config = dict(
    hidden_size=768,
    vocab_size=8192,
    hidden_act='swiglu',
    rope_fraction=1.0,
    tie_word_embeddings=False,
    init_std_up=0.0167,
    optimizer='adamw',
    decay_shape='linear',
)
Each number is 500 + 50 x the weight over its row's rms, rounded and kept within 0 to 999. Layers, rows and columns count from 0. Numbers have three digits each. The size before them is the row's rms in percent of the matrix's.

# layer 4 attention output, 768x768, rms 0.0204, rows 270-401, columns 48-95
110:485593469592457524521495543433517498533501434493458480449481461494556519432499513537524570450438539555528450589520519479469497413505541535524432
103:502565467478439483532426446442535517365542552570535516440456457557564492466459554442536547515503576556546549477448515465485374474489547610391418
100:577476550505389529496523474478490530453609469522535521484461580580535505495476482493425457480434446488487512493463460521472459492494559494487478
100:528485560506551493505536511519517495558477537558503521500486597495526437515524526483468469468572444406462487468449532474496557485500509489447459
111:485483452519479501541365517512595476523449463523556493469474457536517513468538393549504534536606535487453453536567501456524573538501510523480503
099:460482514379508538396509436535546534485469577385576559487573494572523433531432597461509497567451469339412550462496521543506512545536468439524486
087:448500511552543566560524460466554472616512494467468480543503511465446466472499496532447465519453434566458586532575546466451529478471581450565587
095:489538560562472530558499471549453421460441525635499528447602366448579466487462608450458467516460520515416503505435483546522478464473547553408448
093:583510627490464590647598564516428515411573387505417500542503462548531477554453567457544510422476592517483493452453463533542430586491542527425424
099:427496385508507528523508490519491488583505504507531517500473412547411493452549486510526560572495437516514507575527511511477549479502536502511604
107:464489410526418573664499442563496429495510468475513527482484502619540461437555622427608519537440423557444576577463494512463444545444546392493495
103:544608472512482434494564502441563610438456410500457551503403540508476501420543472409497602434548413525545497593564503432432490568564578456530487
096:436528595495495538509482445528576558528543577450487470510547563490522514442527467541530509505577475470532515469505606475521614477505447551520495
098:609521513504539524580490595466552460536486425474451473550415546424504576508572466494491449421483479599494462492436576458534454518503616508542462
107:604455461534576542560492518475575452527508546468565487560446500518498556560485532535512476538494481534522497483462492510517465570498531473465442
092:492462473586449446517519470480427469517543478432481524503469549503499482484436548530477484387429491515531557426436529516508519522466502441594463
093:551552528475558476430502543501533515537479519429483588556457517417507510473456510413468514411555570409454517552501491474463484471474494532584395
086:472460537497491497406521363425506514489489544545526546444560454527487455480459561495602534577487499468549427590537490497502527462574437521501552
101:506535486460508456586499506620541430462533463462507481520475486455497521491558484404571486453481494494386529458467460550562451567477556402517463
098:574546559482421512450511539551478431488453487493492460431466530488568515448536513467506489486506421434449448507491469520546468484456454479436564
097:512502467514500490484535505515505483467478490556528509455526429504551554510504513507514428565541399537522476519506450551511466527550476523477534
096:527575488489493430499406612449539454473449428576537521579369562489487448509493468477565556531500550470495430531543553399629456515502496426593451
095:537562545421508494489482539490503522484458471445441488539383551508531422552563496551492491488530472482603464538526397529512461552528570506459525
109:498462529447481493584479491597482584502506549424459496597446634578513456557507511550491498419572474456541528374488513510512533614473422497512476
103:559519505502477538404455441510451508440505497499488533428486465425514573478500459574572455607447458565514486486427533593507503558562522471510585
101:520492456522475570566622547535509522459470437521457462489473492514521542458515533489521516507503493543505481525525501504542465493570509509518479
110:533531605427524472533442509547532513476537558561494426548538525483440525628477427518481418531584564461468475394469545570602507547575450474444532
110:480533585533588395492505498499484556441414495514473530481542532486521484515545515524494497522417509498561453496506522472511493510602529574546525
101:581495505490416498548454552418524471519521417534523566455517500415509555459488430506507436419537504497519474508578441502519509425451539593543531
100:576489462395435473526486528545494431472563523448524412542387566519440448552549379417495440519564500469502541467537521540535497468456448509468610
110:392539489537464491484487511552478469497501542480500416447552493514489516474499569436593518589513467511444533465498571573563492453591505569489470
107:506536365595408468586465456512579484540529452472623512518418517527525475504512465377512568504550641570494428467539591444462450514489506510475507
105:599616527501534436382403514428562510541416429507527645454416536368491479490534395419541494507503552487410399514501482567516460442542581470595418
099:574501398530498485546563488464601504574570452454544601504558455424513507445606471528449531493606479514490513536567471488461488428503525489550533
085:479548457518552424509473456558465458514395446488549569417516492465593526436522548477582484470489511456437473562497569537523468487573490466524524
109:479553494499471466417495522459457546508551558507475437472488477495519429466470541536446527459466507433563536491500530490500624423444423530474530
098:535462486487503547465423480496549489452555470502502542507435478438506477533525368476553463561539557560541382508501435486473452424417512518473515
102:501460448549525504572513544412609454526575401440519509581432559490426475511529416513480477523497475485529514577494561517444478507531594413541550
092:470508510533477542497580550459496528483528468469449503461493539459525507452529489482509539473513480469519531520510396470481524456440555512536466
097:445439476506591455543545530398564471548554532458485526469447546590482476486547611613514515578535380474594512590542634435433485447619511535518568
102:592587447491551484512555521577533565525504478521516481460577440435501588511584415510485519502544550513458479509511473553429530490434477556416550
105:548579579496480486533475546565519519406479520577525484484546480533471563548522427461578528538493557507488425425500481560497508530563523492374445
095:471524453524471576458469510411500502419554518529421466476427469526537586480518482595523529446507499630528479489506560421497407565448558544514407
099:519479529485471545529491506489557440510568508425524502493510527511446501531495417486466479559426524537455534500426505539501471435430544487481541
083:447473539455636417503475522426541404541436519565529519471505458429464467513574416541484487512446484480478422508563587426435567451556539466550592
096:533544549460575424529508538531495450562520542496530550569514526372434489490552466451495439519528497445487455490528455528615580443424467489540545
092:464517503427556416401533532513503472515437516468484480506565482453468517500488524549466517481488444465426588505474566472443480565568512531541494
107:456552460485455514509487498486451508517498499504451489501427515569504431447532515518531556494482519520529487540571567478487487501551434556527473
107:393474505481469500466503444537456553398565572558587508531557492542472457494426572486471516495491531451487547437471439500524510494526435550469466
109:393340503597489547563491499428501328473530498519520563410509485478511457430399501527546493496442497518498473567539567516471495430521496602415532
094:404469485428508506494546466493520524491525492527523533548559512537420410494471494401556512573520469437438524547499454526502471546515550439542523
114:426463510534518580468508532450510484596525498524466540452536442491462527455410536481483505530499479494533504540477476506466444459514445544505523
101:562535495456527513456550485516520518488523430536475479566519483522460524513517507467535538489458530488508499443568480457514421564469527454549488
096:514524512479505491524549433472495461479506444475468429527492537553500458492543473482495589470430570485490440574541528388415508511445555474452562
104:580542568428409599497459558569411484432471540534428500564479518436527607540506502498513460469539471490519454419400438568627436572456489551454479
097:537546503461399538540506561590450487449494408512410464507460570483562485513551455465467521397609551561463479483472519470589461552420503493479424
109:466457501568444535476511558503514488465539438494472420466549472477544591491504477576469523504511559550547464529518575483491481401518477565459499
101:500469465526457536501458442563483494487566505553551501462525437505503457494470524470487454543511467498433536486459515503483619485452448516499549
107:536536609458530484522540463433432581509447458539470506432467467470580591480424543499438436486391524565447533507393482551484350510553585472509402
110:506475604480545564558487468599466493549462553496545414449543520444602570543526526561472400504498495458453559439475494577515556527512483526467483
098:490606440554532576445456509495511482530530597493490530423496446503600546453542526533553555599537499566523483588515554499495642392468497572511500
093:393423498463481462526543491466508459457553538466470437442550520609491376486512542532509519618544476483535488547585548456486488455603473495468558
109:425399465521416582506525527516458423462550564520449430483545535618535456446415561524475510530496511446512539522511579404427563420449407522444517
104:536547425416520398456477447403464562482477524510481490482392423570412385434495460459490580499506468532484479621619522447427547535554530478447518
096:595415490554510490554439435588423409362515458553543475460513513445525475512498418580563496473485503511477517429594534544581635495435404478467578
106:468499601426527493430580523447431536568445519442384414425644564482522513472470544611379454444414413468509581534468436486525505472514556604539529
100:451469557503461437433524492392567493530513531478519537436527532461489541440466520522465436478466411505514560515449543466486477439550586540543498
099:481505564469454517436501474551507577451395565515493524485525449513512510528531484531456527541549463427522466469509491572492494488579466444446542
099:541475472515570532494434471501518402490475491544545511409450388432478559511553488503532491565464437541504507513479489591530563568536537436445568
094:551521465481467432470392493550515542559506549476487481547447573491508480479520540586482440534516484482547575443457478556537532509413495509569571
094:515520530441536598545488464600411517493464556526457393561435473509626501554540458505456395510585487533544563440494534520520570614430419483432514
099:497486450456458411479504431490532591482526492502556436492545496530492456513469493516436519477526537466486508504548500460463547500545486473479528
098:430486469595564454571492525465452363560485487586542549494470477516521416504434562450612501515377470501473511463507557486527451521500470482490476
109:581497513460456567558529475584460532401514506560549551492509464562538504531484540451541433538552473484476511413453423592491494586443506483453476
091:531489498551493537509439459563437547478491558616544477467438486566566510523489503623474481615437539473560480494484451553564501553474478528400475
099:629584601458592517471488452596469564472445524556500540541478469454577601567533492478479461469522483497470508413411446581492464635480567466472446
113:496592522530478517540620561589474449451474453551473492493531470504579496411500449450511557531465532502433514555575472489497446526444458513443537
107:602490524470453518624441453597494473488523571504534491525470481499522554500485485573502462481571502530482497461476460497522601580447420606483534
109:430460520550455491557488531422520532632517478438484564554417480536507525476346492543591505505529476463545431486518531455540482519541524583514434
096:453547460555563514472501433474455544554484581560457547447560469581459465466491589530528559547467426463540480559540513492462605408509474565493488
098:483467504529517525458497571480475467529460487468435545491501588355458606477576393531536477537560446501483485520497445547591474478572477416615520
093:491549504492449403467506473438633559535482572424489562417549540541521540456543487515430547497492431416554495562500507470437496452499609539508560
105:460527561445586451474542496425516576516408485491566556511480502467450463538501486435428505455506537473515472491591437452503473524528519450496491
104:592448482509497492483565450566484510485531454473500545477544490405564500450540497487536457459528478493480501526547447539507508476506466500547591
104:395561522533526435381574446425376584551506494466544460450410514472553456532516535500442497508398507478541578504493497527516486475534499543531465
087:420473542549553490579505536425478491452459578398535525473507429482496462493475621518516463448414526481516507573465469507485452415564532483517480
104:477420555528551469521576382495466477548532526461513502430520507491508454474442571555543536499436441526502573519481539572494592458502528481490505
094:526497457470510483475430463559568499498543514510537528561564480563506447548418562447520470554541530450449571465491467486488448523438492472539500
092:428592527541504482447454545507486428562386473490405506450436488491524466435513409476587591542474591488503463561506596466509627437511536537524518
111:587499448461463366539490553527599436495465551470530504522518492492476460513517549515515499485641515443495474487539537469538516488501499518522591
088:515580547475499473500500457576429518467455559524519473456444399529558488524540598504480463591553472535537449555529433528640491526551513517427536
103:519500466535459496446491501443461460512488445514465476479394536560483462503522458455523585495475608480524446535529596449456470490522426503459474
094:430455494631484520454434362512483491358448564611525483519570488403534506488497439546551524570475547570561454426485537503462482554518513482450545
097:571533448483442488514558508568463527538534382515494533585439490525503501455505478456483486468490522480443484494548395492456488559429467498552482
098:561435522549559524492502372404534542377570502469487592496455492501528467470465430523481534474538560545541410519497498443433483527486514528475473
110:437418515417487499496544421534467525509528520464491472504532526596470445489497523575541540465538460516555472495536500487479563524489424535416537
103:498520488548539449394460495462565524503483553526539528490531486439549518451529557532504541478546516498533471514523469492570484450439526538521447
099:429512591448634486424492505411602536500420485493519542534493494443473452535449418455451496494556542502497481506459537428423457543674617515531382
095:495502564399552542429499475555439508454486575495459417578526528589485529589524488506490472582528493499491483502470496517518530629579520405464497
102:469538500474572395502476584564504426518436494498473468503520455464505514546456530465579510540488435532430516465485508532596479540528532443462417
114:473545331457378594582427472607454462473636520470449412570405443649442554514537551521561497574541472548536571479447556528492539544488464493526514
091:496449514524445527522407522478477526457464526507497550527365497550495433470506487534525491503531552533609413497495485454561437496531519463451466
097:451588449472546509436458500533576474416572581480590515542446387519441458469517561436496555622557446469478558577560464469507524494459506481485548
093:551503481542471532576490531521451503478546475430491503514438541468575522489505433572475474403499593590503469457475516501516462500477492551483441
099:404436471498461506577505489424452496487547496500450449535431584557443494545432579523494486482474499602527488499462588463481475514550477497505460
141:515478563521487447513531557470501534542495495564565567435486480434586504484410550546433394396492494532470547446507423518530488519512523509540416
091:515463529390508427462507512458501482526522491534524492524464484503486491530473581526489519538524572476516470485508577506519410464554502449483405
089:543480574506535473515450467506613404426481491496529471407452473469514559492523463514526470541549504603482411554558571569561521467671539502459540
089:475433471454471458576501608535511451495532515536503430558463486553540409548514478541504537465624491500539418471563615457620479560517451476444534
097:459513510539515516460552525558553499529566520546485474498562478511510497435488383513491479536578530523475463507595548480451533440429442541487492
106:437494433471498501481511493480540425541561471493495433489493444563503496489561530476507564533517427487545514587574543460471508486526558487492571
100:512555464565503435583472503618457501499506419539551522513529504500587542497506502458495490455527547497447494414484510508564505574449473478465458
101:602515435521421533547513500476448520581489430507442481471461481382545612435444452526472437445493496510512510551466487469440463517432566498571511
105:476421446445498414566510508531548502585469508443422479533547535520431481466573500480474588391606523493554417526555516383386564509482469528503553
096:569589488452443505477485491616439456412509439605489481453465473464537538489565368511582499555542449581524519472576416507567550572457504501435534
088:414418643493493473451499540445475520548456493515518497499545551468519439613476460564490442468423610465549501462443499531580480486534530437443462
095:516564482478539406489452518506512591489408488528460543475519502437473532441558442499539524440566425514537559499502464444508569499519622497494501
087:409525543575488589467543535524508518474452531434432460511482488543485549497498485559557543532456502592504512534477502539543503527534566461474423
104:509443589518569563530563505499441416579480495500506503479457515443503457521458475523549464484441471501474478505488549556545477474438475427461509
097:470509510485449602513428551525524483421485531537487552544470552541462528466542435469441504552531506497514468513494431448504479467411511524488439
104:595530512431492443498428475603553488495484502548531497519522417480508435544508443473498459515649604483447439453547409536518534554464468474365548
098:477579574425509531468530580460471499514426552554486482578478440554426556548484571422493471542472448436501485478520361502594413601527467468410517
089:507529569481590461380513516492441509603409447574500584435454512474514492494471471421571489517312489444511407500507456544465470520519539530504466
101:530534413446473428467428477509546431509505487498593514537477576431514439501558487471525447497562466525480490476489525543555437548515485431559518
106:508481455439445560487498458531520531507558465476558492459503444502616508484448519444437424526519478484454521491483520540499468553463513441465506
096:518529506529543462482512488434537575497479431507496549502448538479488426500466520492519530462475492566473419536504534507463399521514591492515452
098:417415529515540536482564481534554553492439467387448458508466516584523521521416459550523558467576557482523500557554552371447582551551498472417444
089:482497543526522556427554513498469481548483488532496375480513526525529520466414519552500446538501435462523498560585509442516562446537398565476519
099:524511488531480513538539407640428502470507439503478392432485446478606463457508485502529508553479522572408538538554513563503578486469465493395521
091:533556517476580494475511547500517473417469554569483486559514443515464495504531578560521531485508474470521503513504444531571591545431515485458551
096:502514504525493478493522510525426506498461488539465550479546476498511521483433576499562440507446423471419561439471453573509478542486558472531431
102:572487576439532505474512484497443527529418431517472506474468523406538526573542470516450432451518559514503462478483493544498418475588482512501470